python train.py --d_model=256 --norm_place="pre" --positions="rope" --attn_scale=0.143 --parallel_block=false --init_std_qkv=0.0811 --init_std_o=0.0811 --init_std_down=0.0 --beta2=0.98 --lr_head=0.00692 --warmup_steps=567 --decay_shape="linear"
Each number is 200 + 40 x the weight over its row's rms, rounded and kept within 0 to 999. Layers, rows and columns count from 0. The size before them is the row's rms in percent of the matrix's.

# layer 6 MLP up, 704x256, rms 0.0953, rows 0-108, columns 128-191
093,209,156,301,190,206,259,175,227,227,228,208,184,224,235,210,160,244,194,206,208,145,259,246,236,278,252,191,153,151,158,219,188,151,253,184,251,189,195,169,149,273,201,197,265,298,206,266,173,187,182,200,180,121,223,210,136,176,171,161,183,279,218,210,175
101,200,180,193,189,197,164,218,164,209,157,222,170,140,226,139,196,207,216,111,181,227,226,196,233,231,286,305,266,202,201,188,208,134,204,217,156,205,211,170,165,199,193,203,188,207,237,232,188,229,269,253,226,147,220,206,144,227,167,221,207,198,156,221,286
104,144,161,182,239,225,279,186,143,236,171,133,129,153,237,212,163,162,167,256,216,257,174,220,201,103,205,168,215,202,229,200,229,216,227,166,221,193,183,136,147,184,204,232,210,193,173,202,214,223,228,190,262,142,192,199,241,214,169,179,166,216,248,213,249
096,232,228,115,212,155,198,240,188,140,250,204,184,260,210,187,190,171,188,157,237,229,240,195,186,169,180,219,190,210,164,265,262,262,228,178,207,222,205,205,150,201,149,136,164,163,221,127,229,195,204,243,288,230,215,203,174,241,123,172,269,172,275,225,197
097,244,202,169,266,180,241,183,142,174,228,153,214,196,295,255,162,189,169,111,200,123,193,166,156,168,175,165,192,164,245,122,221,224,225,187,237,140,198,175,220,137,173,181,246,165,225,226,154,312,197,258,143,261,164,212,166,182,212,198,212,222,137,159,186
105,190,269,207,195,157,234,203,180,205,175,247,136,173,140,215,193,209,198,177,198,174,225,230,171,289,163,167,184,223,175,160,175,217,214,165,174,187,267,203,286,186,210,190,189,185,207,168,203,231,255,170,150,162,241,166,218,172,220,215,235,183,231,150,149
102,194,160,198,194,191,254,228,239,215,204,181,206,216,225,160,158,213,178,132,211,193,202,262,183,149,243,273,241,181,157,151,135,173,137,227,154,272,153,196,171,240,153,151,203,125,231,159,147,215,148,215,209,213,188,180,186,212,211,135,208,159,196,176,129
101,181,211,261,156,239,198,228,124,267,147,216,225,155,152,145,219,230,230,221,183,297,162,257,230,181,251,180,191,207,260,233,209,274,221,287,266,196,105,226,206,168,202,197,179,254,280,198,172,175,234,181,193,176,247,230,193,161,217,150,199,217,215,245,215
103,260,196,246,218,154,176,179,159,271,209,253,220,223,228,192,199,275,221,220,224,249,200,223,134,182,139,206,207,214,198,262,132,232,188,202,196,214,144,182,200,218,204,204,199,237,205,194,227,263,168,148,198,246,257,219,204,176,192,136,173,194,238,219,182
099,196,145,143,244,188,157,160,175,273,212,278,236,177,217,164,147,148,172,238,162,205,238,290,98,147,214,261,173,167,215,163,207,175,167,225,206,279,295,171,178,185,127,144,241,154,214,152,211,122,230,261,214,224,152,200,124,238,264,171,184,184,165,146,224
098,189,188,162,163,191,186,207,202,176,111,189,154,168,176,185,259,134,187,217,263,248,171,205,132,201,227,150,212,238,170,246,249,214,148,256,153,235,153,269,237,157,248,267,181,274,165,237,132,186,172,167,122,197,183,137,182,135,181,154,229,181,226,253,231
101,179,203,196,206,168,288,165,231,176,283,154,221,137,125,126,224,164,233,169,296,222,199,217,175,267,214,180,178,206,199,207,202,169,243,167,279,168,199,181,126,152,141,231,181,249,213,203,241,255,189,251,197,222,223,230,152,182,164,145,217,240,185,261,190
099,174,157,192,181,155,188,286,213,213,234,139,231,203,199,212,139,210,179,197,179,235,224,210,131,128,234,188,258,139,103,99,190,240,176,234,178,177,253,164,115,273,232,317,167,175,269,222,166,210,191,242,273,249,247,215,165,175,168,161,172,208,217,183,190
096,209,186,190,168,296,239,206,245,198,220,201,164,193,191,177,161,237,180,172,209,201,213,233,120,203,253,193,239,125,186,171,182,173,182,237,229,183,189,204,181,207,149,197,161,192,201,226,147,176,147,273,239,242,226,206,226,283,211,125,168,245,184,187,191
102,222,207,226,195,142,141,192,254,238,194,177,169,166,200,188,164,93,260,227,204,206,181,180,120,157,226,170,180,137,209,211,199,198,232,164,227,209,191,160,240,167,153,212,156,243,149,234,219,275,130,148,219,239,194,191,164,245,231,255,174,187,139,154,168
099,198,165,184,272,190,234,213,256,216,216,152,166,150,250,219,203,174,145,193,187,191,160,152,227,162,245,100,136,207,165,283,176,161,204,256,135,232,206,232,248,173,196,275,213,190,189,180,181,185,180,207,276,209,232,178,160,217,242,182,165,198,247,284,235
095,197,245,121,215,158,171,201,233,257,150,213,178,234,224,142,212,162,232,215,193,202,186,297,119,161,151,129,257,187,210,243,191,147,241,162,232,269,140,229,190,187,218,142,237,160,217,267,200,94,134,155,237,243,150,174,176,192,167,202,177,182,147,212,263
098,182,278,131,206,241,221,185,153,193,163,183,230,255,157,224,255,235,282,188,202,220,167,175,329,244,237,186,172,225,191,260,216,157,216,125,194,253,186,221,243,233,195,248,177,172,133,200,225,203,251,242,198,161,218,238,211,167,259,232,231,167,150,302,127
100,215,222,189,119,177,222,231,184,200,212,236,206,187,216,196,216,176,161,265,204,205,185,204,197,186,207,236,172,127,165,123,189,183,247,206,85,207,97,259,203,227,273,239,169,235,198,140,232,180,200,314,234,267,138,240,201,264,218,217,177,205,147,273,228
101,220,210,238,286,86,183,240,170,199,217,247,225,184,198,186,182,165,265,213,232,234,217,180,222,180,139,172,187,273,203,314,162,165,196,182,213,182,147,235,160,205,253,191,206,246,196,170,201,158,214,243,228,277,171,153,197,212,182,216,175,150,258,245,169
099,172,167,191,177,199,195,279,124,266,240,271,158,254,128,155,199,146,183,217,290,225,176,194,176,141,295,256,225,222,192,101,186,190,183,207,221,213,250,211,252,187,211,203,183,262,206,174,152,224,254,223,163,216,175,293,208,181,230,181,238,171,236,223,307
103,163,248,207,177,252,181,65,210,254,157,188,225,220,214,199,153,272,213,189,259,163,221,210,147,156,143,236,226,236,245,203,164,121,186,153,217,246,129,204,160,149,207,253,208,172,217,241,181,174,165,167,159,205,151,271,201,253,178,224,208,110,211,207,192
102,283,207,243,218,238,273,203,194,106,258,189,234,190,221,262,253,204,212,155,234,248,241,235,168,102,198,168,280,167,156,202,238,248,189,198,281,151,222,175,131,217,219,117,229,107,192,158,226,114,233,204,232,180,188,145,267,229,197,303,210,142,229,204,217
095,189,223,161,189,218,295,146,192,243,128,240,210,160,266,211,253,223,174,208,234,264,101,183,128,224,173,204,185,219,237,269,206,197,209,181,247,228,236,227,196,130,222,207,209,137,103,244,192,175,200,171,171,177,185,235,164,214,142,227,188,152,196,225,139
101,170,212,220,203,188,170,140,77,217,198,158,199,191,248,139,233,143,284,239,230,216,174,251,178,167,207,200,141,158,166,210,203,202,109,139,266,197,262,231,241,167,278,179,219,200,271,245,224,258,222,233,233,231,234,228,189,222,203,161,242,232,203,240,244
105,236,194,235,223,182,221,167,210,180,240,209,228,251,227,107,274,211,144,233,122,189,191,192,217,153,196,219,259,251,208,190,247,156,210,258,197,227,274,120,235,263,228,213,195,231,151,163,86,248,123,244,191,193,237,228,206,184,222,204,166,118,183,252,185
091,179,210,216,190,235,265,241,253,131,184,238,264,236,206,227,126,223,236,205,286,195,186,258,176,218,203,122,213,217,142,195,264,286,163,184,252,280,167,170,204,169,117,259,175,173,147,234,226,189,223,170,240,282,158,257,187,148,242,250,203,119,158,227,289
107,163,170,140,163,210,182,181,254,216,168,239,197,215,220,179,179,188,227,207,120,194,217,211,156,223,111,213,230,234,196,180,186,213,255,187,144,238,180,216,221,169,100,258,187,278,241,185,171,219,228,101,172,254,121,206,202,229,130,164,243,187,147,197,271
100,204,192,217,213,247,183,120,231,127,207,278,149,165,190,227,135,204,187,240,236,216,180,225,181,237,206,219,93,150,162,177,219,230,180,186,268,238,234,207,210,244,220,172,165,188,161,196,196,162,164,159,210,230,221,207,185,265,235,201,161,268,163,147,176
105,129,233,190,223,225,262,197,223,223,143,219,155,176,181,178,180,194,276,198,123,230,197,240,141,239,223,113,246,198,154,176,204,192,219,138,205,253,285,289,200,188,157,208,195,187,190,217,191,211,242,132,151,246,211,160,248,237,204,247,213,157,218,231,166
111,197,271,161,247,160,270,202,205,176,282,248,235,205,166,207,243,213,137,220,183,136,193,224,256,188,149,201,215,176,213,163,195,227,230,205,163,166,233,173,117,149,235,242,274,204,174,222,148,183,175,253,199,269,223,183,192,151,124,276,168,153,164,261,149
093,242,213,204,208,270,216,209,277,207,173,167,188,205,214,185,205,174,149,193,168,145,250,153,177,195,153,183,176,134,189,184,136,249,207,203,171,183,210,255,149,143,185,249,236,235,170,265,248,207,262,259,276,187,188,208,196,124,289,196,231,193,119,114,250
096,199,208,183,232,182,296,224,287,230,252,219,131,154,171,230,193,201,272,198,213,229,184,194,211,191,109,197,248,191,248,142,187,254,159,193,172,198,179,196,155,220,149,129,208,177,152,148,162,179,182,128,229,169,266,189,172,204,173,174,260,170,173,238,185
098,220,234,251,258,84,180,171,179,215,205,243,218,213,126,185,254,188,161,186,150,166,211,211,141,262,261,250,202,233,131,201,225,129,137,193,206,163,173,183,259,239,216,167,235,158,195,158,203,228,216,182,213,160,255,226,204,178,187,253,214,245,238,129,199
097,194,205,211,238,163,152,226,241,186,164,260,255,164,166,235,181,178,167,209,272,254,103,271,262,251,216,222,170,204,190,292,111,160,205,170,205,267,159,199,207,195,154,176,231,174,213,181,180,217,239,142,141,214,238,191,226,166,181,221,179,301,192,199,213
099,180,206,172,249,235,194,97,195,138,211,234,206,227,171,175,173,217,198,194,189,188,140,151,191,220,229,120,163,206,210,114,195,175,183,242,127,225,172,212,224,278,230,163,192,243,202,191,249,154,191,132,208,201,150,203,217,149,299,208,224,169,149,133,188
102,178,201,228,192,175,214,203,171,136,199,192,149,200,177,244,284,211,253,153,209,209,163,177,247,258,185,129,208,235,187,183,253,238,221,199,261,202,182,175,205,173,173,205,229,125,198,128,221,207,165,180,176,184,225,225,237,197,210,192,178,188,274,260,129
096,202,145,249,242,193,243,165,267,178,214,152,168,268,183,225,175,148,182,185,210,232,158,223,202,188,220,162,190,99,207,184,226,280,205,180,224,184,204,167,200,142,224,195,183,178,208,175,203,259,193,218,162,191,179,245,192,166,116,267,269,208,255,202,256
093,228,197,280,145,173,208,149,243,178,174,145,187,243,197,221,239,264,225,228,191,240,174,174,236,216,204,135,189,220,151,163,212,178,234,224,250,234,201,195,231,223,246,93,178,193,292,135,157,175,202,272,247,180,259,208,236,171,251,227,138,203,195,253,134
101,229,163,169,231,190,153,194,240,183,302,184,310,171,193,218,178,196,216,209,234,175,154,210,238,172,264,137,189,226,144,193,180,280,229,217,225,188,183,156,193,222,298,196,244,208,154,185,132,206,145,226,125,199,211,231,176,218,227,265,205,173,263,222,189
097,204,120,153,215,255,215,119,238,275,264,228,258,162,166,203,227,285,230,252,249,202,146,186,229,155,201,271,167,265,215,213,215,197,194,218,288,193,165,174,163,244,140,209,248,198,189,221,248,217,129,204,211,225,230,144,173,234,174,180,224,159,243,259,174
099,183,169,249,218,171,214,313,223,230,180,185,171,158,191,213,147,110,236,220,141,155,161,235,232,207,303,165,209,190,224,199,158,175,152,214,175,162,124,235,158,167,200,156,186,187,233,184,204,234,197,260,279,148,171,259,239,189,241,206,113,250,129,190,201
102,205,232,177,172,239,194,201,205,248,237,209,124,196,147,173,215,161,176,169,228,244,163,164,176,250,150,212,199,170,222,157,232,235,153,189,148,177,175,190,251,264,204,207,197,152,226,264,202,199,147,175,189,126,138,187,165,170,223,139,216,289,216,174,180
103,166,213,202,252,200,213,235,163,200,251,227,245,225,236,263,225,229,169,162,233,197,200,222,171,208,206,165,255,213,190,166,196,168,195,292,225,181,191,216,161,260,186,204,174,177,197,158,174,146,203,215,269,186,228,142,215,179,197,172,176,235,170,253,148
100,306,191,171,212,142,229,192,263,168,206,138,184,93,209,215,219,264,163,199,303,151,235,215,255,196,258,137,169,178,167,219,238,153,243,256,260,237,179,186,137,220,216,180,193,244,153,161,176,161,107,131,205,175,180,160,180,201,198,218,175,275,254,161,168
096,223,178,215,200,295,102,203,200,223,180,251,213,162,174,167,194,188,233,294,234,120,199,189,186,175,238,137,175,201,160,151,227,297,207,267,210,176,194,242,206,213,182,236,143,200,156,193,267,224,207,223,153,231,161,207,226,226,162,261,287,219,227,216,153
098,174,261,260,169,185,224,105,197,267,284,250,202,216,168,260,230,180,211,217,231,177,146,166,200,192,167,186,174,210,175,219,145,204,153,178,158,221,185,178,168,234,237,202,232,288,214,169,201,177,151,153,228,195,203,127,135,221,196,190,246,211,117,192,249
108,182,242,280,207,126,217,165,142,219,173,141,216,272,166,148,129,207,226,202,257,202,183,210,123,242,216,204,203,184,126,172,205,176,269,244,188,239,196,239,163,249,220,237,296,155,231,159,188,194,196,260,128,178,272,189,243,129,209,229,156,157,240,250,97
100,179,167,164,176,204,185,199,206,174,176,196,230,206,210,204,231,299,162,155,223,187,212,132,216,167,216,197,233,193,265,165,136,252,215,195,234,222,106,162,193,287,173,221,228,279,191,224,180,208,189,262,121,140,210,236,210,218,206,186,171,194,142,240,210
095,194,187,232,131,222,160,230,170,243,210,214,223,155,218,274,169,134,175,216,186,232,220,214,161,265,207,163,234,173,161,153,182,194,179,154,204,270,113,148,309,233,231,193,212,272,246,140,147,207,221,232,162,227,202,216,265,253,150,181,70,233,151,176,204
092,193,212,186,170,178,220,191,201,211,151,225,190,277,253,209,120,256,217,215,261,255,152,281,211,258,175,195,198,237,138,241,173,199,273,201,271,198,179,278,115,178,164,224,171,190,180,131,208,220,214,256,225,245,202,248,170,141,232,225,228,196,138,211,225
102,198,192,190,258,90,173,141,268,119,195,188,205,252,215,147,165,134,211,203,226,215,206,238,188,218,214,290,190,153,220,229,197,174,291,251,178,170,172,148,188,239,241,128,184,222,195,176,219,164,267,174,240,203,152,212,234,172,97,188,211,159,251,175,224
095,228,235,162,210,257,177,234,165,178,236,143,191,221,163,248,223,210,157,196,211,255,194,212,178,155,167,210,205,211,204,257,164,224,169,243,255,246,180,176,249,100,210,218,247,163,215,202,189,214,237,171,222,248,224,158,175,201,237,180,192,225,196,232,159
101,236,215,268,203,155,283,197,164,283,170,126,236,218,200,258,243,109,216,199,196,167,218,191,202,266,175,216,217,155,161,207,158,111,191,196,128,210,107,138,178,157,192,252,90,178,206,185,216,217,212,165,148,239,186,229,229,204,168,218,242,207,236,132,168
101,176,197,229,141,241,193,200,117,220,183,218,161,164,178,171,166,174,183,210,154,176,213,317,175,183,249,224,221,152,155,164,169,174,172,171,216,222,240,207,187,125,184,164,287,114,210,261,108,218,203,174,184,227,166,223,199,171,120,167,230,137,233,244,211
103,162,126,195,131,210,165,215,204,208,270,191,133,161,155,160,265,210,275,168,155,174,228,126,268,232,164,183,196,178,179,158,156,239,208,83,208,169,110,238,189,224,253,161,131,174,251,260,135,194,217,203,251,147,208,186,195,202,160,213,205,141,148,215,161
101,163,151,213,153,175,214,267,180,169,213,194,147,219,144,203,206,213,233,127,142,244,156,227,228,255,174,173,146,303,197,204,197,167,179,173,165,134,208,122,238,145,220,228,154,264,214,226,268,219,202,175,215,223,170,191,258,207,169,116,174,203,149,196,169
103,124,185,191,102,162,184,199,200,168,146,173,208,116,245,125,218,268,216,192,190,232,158,182,192,204,186,242,196,287,204,221,188,225,183,193,178,179,261,155,184,258,158,267,209,243,175,204,193,265,288,169,217,250,175,261,223,156,109,164,201,207,104,264,251
107,147,155,234,183,169,207,251,239,217,271,225,252,201,169,173,252,127,247,188,197,223,262,228,206,235,196,94,167,219,286,193,169,297,220,285,198,240,207,214,186,150,184,244,172,200,180,220,232,183,217,198,218,170,254,124,181,224,269,228,193,225,214,166,250
104,156,190,197,238,198,236,254,169,234,205,162,294,227,271,169,270,177,260,213,186,196,96,167,153,178,115,157,206,233,209,248,239,270,227,205,184,199,254,188,249,253,215,169,154,202,192,193,236,205,308,179,151,192,171,183,188,232,239,220,250,228,309,171,226
097,186,247,298,148,203,211,152,215,213,181,255,172,294,208,236,183,233,238,209,264,229,178,152,195,234,189,200,166,191,269,176,226,185,217,112,229,201,155,150,246,189,154,222,264,159,269,253,169,267,142,257,179,241,256,149,212,234,195,251,207,213,220,298,127
096,221,152,177,177,280,284,182,270,226,186,185,236,167,160,220,184,177,169,141,227,182,138,163,150,221,180,157,163,213,266,159,254,276,147,257,169,72,217,198,151,149,239,130,215,206,188,163,153,193,231,249,229,276,248,292,232,189,217,196,166,273,176,270,193
102,283,179,222,214,115,238,191,203,176,258,132,212,232,197,221,200,264,182,126,260,247,220,190,265,180,186,158,103,218,200,245,189,198,188,238,226,219,189,317,219,175,198,260,235,198,196,250,219,134,265,221,123,189,152,238,191,139,214,177,226,120,176,226,208
097,164,192,158,186,249,259,223,253,216,121,217,261,181,170,224,187,240,204,262,179,238,161,159,168,234,257,196,203,246,160,117,174,131,210,219,152,166,189,159,191,166,155,240,231,206,145,193,167,212,197,240,180,169,192,260,144,218,229,152,223,162,203,244,219
097,168,156,198,294,185,247,160,150,230,177,195,174,223,255,216,146,256,224,198,222,194,265,212,175,266,149,228,180,193,132,230,178,169,172,200,211,204,189,125,190,246,213,282,278,159,228,167,141,177,163,186,228,125,214,190,215,245,242,251,130,141,138,218,223
099,236,190,202,199,263,225,221,218,195,208,205,186,253,243,144,266,133,166,188,167,188,215,233,254,232,260,191,192,225,216,214,260,221,154,150,203,225,270,211,138,215,207,188,149,173,183,217,159,132,197,255,254,144,121,251,238,208,289,211,261,143,217,204,134
106,237,144,163,195,190,285,184,164,223,178,227,285,133,244,173,160,254,166,220,275,176,216,173,294,207,164,198,218,160,180,256,225,172,154,186,211,250,178,204,160,151,158,181,253,177,219,179,209,238,174,209,167,202,227,230,241,246,186,132,215,169,174,174,138
105,218,228,218,175,245,215,224,227,225,210,208,236,199,225,181,213,238,119,253,204,212,232,136,80,229,163,145,165,188,130,226,225,183,211,228,202,153,297,201,177,116,147,210,215,233,202,145,220,150,150,173,214,249,173,252,201,244,207,220,178,183,172,186,241
103,263,274,215,188,235,162,173,208,255,176,189,274,219,227,153,189,218,178,248,183,129,213,175,144,195,196,197,217,161,269,123,185,231,188,227,206,217,185,193,215,153,279,199,222,263,193,196,147,212,230,195,166,231,154,256,191,276,222,253,213,219,205,212,208
099,189,131,243,186,176,185,231,204,191,127,137,174,216,179,192,203,170,210,217,230,134,189,221,236,172,226,197,250,146,199,216,166,181,188,219,290,179,212,223,233,184,220,124,181,183,232,239,156,262,137,214,306,192,266,170,233,208,181,250,248,227,204,275,194
105,181,160,248,187,200,216,239,138,239,169,116,250,198,199,110,230,138,167,243,150,217,199,204,147,217,259,173,200,175,253,169,176,120,229,158,193,218,171,266,329,121,211,279,157,175,188,146,162,223,240,166,208,154,173,203,270,224,205,256,186,165,187,195,204
095,241,181,186,159,255,270,165,237,229,221,208,138,225,175,276,220,172,248,134,199,152,243,241,215,253,185,294,213,183,193,204,155,134,221,195,201,168,267,249,162,152,212,164,183,239,177,207,199,210,206,220,218,223,196,251,294,211,215,228,242,139,171,180,219
107,190,180,206,189,212,211,173,182,202,254,231,164,269,146,285,232,183,219,191,148,178,157,260,297,125,232,187,231,194,194,180,167,191,218,228,241,124,157,143,227,111,216,177,245,165,189,219,232,211,125,234,165,211,141,214,195,184,225,173,198,218,253,190,157
097,198,214,248,207,180,234,225,182,197,270,228,143,167,197,194,131,244,191,201,243,178,200,167,239,107,134,219,156,224,160,157,250,197,203,224,158,196,264,203,229,265,221,236,150,231,240,243,195,200,147,252,197,257,173,226,124,152,169,215,177,198,213,201,192
105,228,203,135,210,247,130,172,241,232,175,238,182,166,173,208,150,208,204,222,136,214,209,221,228,160,235,187,126,126,136,203,201,213,143,241,140,265,223,155,187,244,186,159,141,136,184,250,224,135,219,234,146,203,150,186,225,237,196,204,160,229,212,257,175
100,208,248,270,165,277,206,208,169,180,222,205,186,271,240,243,137,254,170,162,164,166,170,170,215,154,216,220,163,237,223,157,131,202,167,238,260,250,195,215,180,244,215,181,182,228,198,187,149,214,178,200,149,159,178,250,199,214,132,143,204,168,154,167,258
109,236,166,252,214,193,263,200,159,196,210,239,182,161,264,220,178,132,199,156,219,138,161,233,242,198,297,202,155,187,117,168,182,189,198,203,209,245,239,180,225,110,181,157,268,182,96,198,165,231,145,198,197,216,217,195,178,270,248,236,148,195,106,163,218
096,177,226,234,143,250,234,181,221,250,183,93,235,183,146,209,227,123,143,237,204,159,171,179,219,183,127,234,239,211,188,179,206,255,169,187,220,225,253,222,195,153,251,132,166,107,238,164,154,270,299,260,169,245,169,241,128,206,250,201,231,268,185,192,214
100,274,181,144,174,184,248,259,157,244,190,235,148,208,256,243,245,157,184,265,226,167,193,122,154,240,237,160,129,175,200,145,241,182,235,156,174,214,211,301,201,213,234,198,167,206,233,151,222,225,249,242,259,202,222,261,166,157,230,160,159,270,190,272,192
105,220,232,171,237,251,219,179,140,195,189,193,203,221,245,223,216,150,265,213,264,110,240,135,201,272,211,168,231,251,152,159,190,230,212,194,155,180,200,174,198,152,150,166,173,189,198,158,145,230,168,184,213,211,167,229,185,185,173,200,271,244,130,216,194
103,250,234,70,217,205,248,144,189,182,200,136,181,202,192,248,164,204,238,222,157,156,167,203,159,156,182,160,151,287,158,274,276,223,256,190,198,206,194,158,208,205,190,179,185,255,146,161,220,171,190,128,236,258,164,237,201,214,141,158,252,162,178,220,184
100,134,168,228,264,199,207,195,196,263,279,161,258,173,206,177,225,211,194,194,201,163,214,200,190,168,223,159,170,96,269,212,209,239,233,160,261,206,208,218,191,156,214,225,252,222,227,264,126,149,247,132,124,288,120,253,176,188,191,221,171,170,246,226,166
093,233,176,263,130,241,184,253,193,252,241,149,236,170,263,203,123,255,164,203,139,162,223,189,229,146,165,258,233,235,160,140,113,206,196,205,164,153,218,128,203,245,143,191,126,134,139,218,197,211,216,270,215,213,204,223,179,168,237,172,129,284,256,230,209
103,169,184,227,238,238,194,186,199,217,284,276,155,164,146,291,229,149,218,231,186,226,126,152,233,167,259,200,112,205,147,197,224,206,203,160,229,232,125,178,221,158,232,215,117,217,199,219,257,260,199,260,147,209,154,236,191,174,189,212,217,165,223,233,244
101,197,199,174,206,173,181,167,253,212,187,227,149,242,208,133,147,187,232,203,193,225,161,183,151,177,193,222,250,146,193,210,228,231,242,153,153,197,229,196,220,199,255,230,220,270,193,240,229,277,206,183,221,219,231,225,165,201,181,142,300,215,151,255,228
103,204,204,283,107,170,196,147,168,265,172,149,145,204,146,178,233,231,180,143,170,190,145,134,200,181,206,205,119,244,158,170,184,175,242,210,168,147,174,228,270,176,166,314,198,244,124,154,235,212,133,264,277,170,155,276,244,190,204,239,127,205,201,196,182
098,183,253,177,201,148,229,189,199,213,206,252,193,206,154,208,189,217,217,237,186,106,214,106,185,145,230,183,169,255,189,218,247,230,194,252,241,200,238,220,163,211,237,185,215,173,154,220,210,258,201,253,204,230,182,227,203,218,200,148,154,235,135,156,184
100,171,184,232,177,188,265,239,193,246,232,192,196,247,243,264,186,209,186,196,172,226,254,224,189,195,176,234,168,168,191,128,214,181,159,280,170,169,158,205,210,163,192,128,177,193,187,144,132,108,241,221,220,167,245,230,180,158,180,159,203,202,145,170,189
090,159,210,184,177,170,234,240,272,150,116,213,194,224,172,228,235,144,104,257,221,226,247,213,263,323,83,246,174,187,160,139,192,150,157,164,170,186,212,128,196,194,160,167,218,150,170,248,201,187,245,223,254,204,190,258,218,193,281,270,237,254,173,223,198
099,166,165,222,304,239,189,222,213,238,178,206,192,230,182,313,232,137,181,199,242,200,186,160,202,270,124,110,226,238,247,169,225,252,184,247,237,202,193,142,209,147,166,150,195,140,231,211,195,193,185,186,210,205,212,237,141,189,187,200,143,194,170,175,201
103,261,199,295,153,241,195,188,229,193,182,239,232,255,246,171,175,144,159,132,158,228,229,225,160,172,251,169,209,208,221,271,242,227,207,186,228,239,133,210,158,230,184,188,272,132,238,142,161,182,203,149,186,230,169,198,255,196,269,245,166,215,238,234,173
101,146,206,162,234,249,173,176,208,112,259,130,204,261,217,193,209,184,226,159,282,154,214,206,183,267,232,135,179,267,218,193,195,159,196,141,166,235,271,206,206,260,178,167,162,236,190,181,133,228,142,273,228,163,219,189,188,179,170,194,150,194,192,200,205
108,90,169,282,150,190,164,204,178,156,290,199,265,166,184,117,221,177,155,127,179,205,201,248,229,214,183,235,207,145,260,160,149,221,186,182,177,156,182,152,227,199,167,179,127,239,258,147,168,181,210,157,225,212,114,226,164,193,222,275,135,251,200,224,229
101,213,238,163,145,173,186,189,243,249,159,239,211,207,257,215,284,264,199,261,181,139,212,245,230,239,159,168,230,248,154,102,200,145,164,200,267,212,156,230,193,266,144,224,223,164,206,166,128,246,208,181,171,149,156,258,191,217,212,189,145,181,178,206,174
091,165,231,211,183,166,167,195,212,206,162,168,224,141,247,166,160,226,184,171,185,260,146,189,294,298,213,227,204,244,245,162,211,208,200,218,136,142,155,133,167,181,282,220,180,206,185,180,153,275,150,248,185,238,171,164,230,153,217,168,174,195,164,227,220
099,167,145,318,229,188,192,168,202,250,223,238,195,159,181,269,210,173,179,203,150,209,205,161,242,157,304,233,171,187,164,204,177,227,172,241,194,230,207,198,210,144,152,247,200,181,244,217,215,172,155,153,169,282,151,181,235,135,225,210,260,197,200,233,246
110,156,230,256,217,125,238,281,163,205,233,239,215,241,195,189,214,111,171,140,224,215,213,233,180,234,218,219,173,182,247,214,194,145,294,234,231,253,252,220,119,157,228,158,223,186,223,193,205,180,277,123,172,218,192,168,257,131,218,187,171,257,169,191,251
096,212,142,208,235,102,228,243,241,251,245,166,230,217,208,186,129,187,226,183,251,207,198,233,221,195,158,147,217,253,255,189,136,116,239,244,275,212,200,198,192,228,199,165,184,228,224,218,183,219,209,189,216,230,233,129,195,228,153,179,196,184,197,222,209
099,163,207,248,225,221,140,168,194,230,210,179,148,238,205,197,215,190,168,189,209,195,215,217,206,216,240,246,245,170,271,164,210,116,163,194,218,183,125,197,269,231,251,162,229,294,225,266,222,202,142,159,287,258,180,208,205,192,242,238,175,162,184,265,89
101,181,182,240,174,204,193,217,156,224,163,203,145,204,185,225,281,141,280,149,150,159,214,170,269,241,143,223,205,200,186,231,240,186,199,207,227,177,233,215,168,202,176,200,187,199,190,221,191,257,247,151,215,200,93,228,152,215,192,165,169,199,202,150,243
097,123,170,168,125,201,190,245,161,300,176,223,229,234,153,185,162,187,154,216,279,180,184,153,261,225,267,158,224,230,182,138,216,171,202,262,219,206,230,237,212,191,214,168,234,258,230,256,208,169,239,236,190,243,228,219,211,190,271,186,178,227,234,223,214
102,164,115,203,183,144,214,169,113,230,249,238,158,253,180,148,192,248,301,263,260,204,224,134,209,216,151,156,211,202,160,152,247,192,188,181,222,130,213,237,203,218,176,269,244,165,220,188,192,162,151,150,195,165,205,172,223,220,188,197,192,258,196,201,156
096,248,193,185,186,244,249,215,202,218,239,193,175,142,153,241,220,174,175,155,194,248,143,136,227,199,135,158,259,224,151,200,201,160,244,153,226,229,178,174,153,198,209,160,161,259,185,208,183,290,208,123,180,175,209,242,238,257,191,210,220,162,268,247,141
095,194,155,171,189,198,220,159,226,260,169,178,196,213,159,217,154,178,245,180,182,258,216,250,185,194,223,175,264,259,188,199,190,211,274,188,130,236,150,249,166,221,172,281,173,173,166,172,142,215,244,172,186,163,204,242,265,251,182,200,168,180,191,184,196
097,159,232,220,202,127,250,245,259,196,171,212,225,162,185,163,250,281,213,110,152,98,220,174,253,265,191,185,197,250,270,167,142,153,98,233,182,120,180,165,176,177,235,220,148,200,247,265,228,258,172,157,249,222,229,193,134,216,187,175,238,199,219,235,144
098,147,162,239,220,272,216,219,226,170,281,287,272,136,207,146,200,164,179,149,179,183,243,171,230,184,249,201,223,202,222,157,227,145,204,179,164,186,127,261,205,166,244,127,189,238,210,201,165,160,196,140,162,240,210,231,169,190,131,250,158,174,214,174,219
101,132,213,114,144,266,168,185,245,220,177,198,215,171,222,267,161,184,206,185,166,207,214,271,198,192,143,98,178,153,244,208,162,294,168,179,162,213,176,168,228,242,199,147,209,227,235,168,161,196,272,221,181,224,201,154,251,243,146,162,174,203,263,241,220
101,168,239,170,119,148,170,174,181,168,192,190,220,218,188,235,239,217,221,214,236,260,227,204,220,163,262,200,268,216,206,143,232,192,203,173,217,186,177,225,142,237,201,185,221,251,190,182,178,193,187,195,266,223,154,234,166,164,195,245,229,231,268,197,171
105,245,152,185,206,158,213,149,132,192,114,275,171,206,182,323,161,200,159,166,162,215,164,241,218,203,175,226,213,138,193,262,149,264,277,215,143,182,132,156,141,150,168,189,247,203,212,180,200,299,174,138,268,238,246,134,178,235,170,148,174,147,164,236,215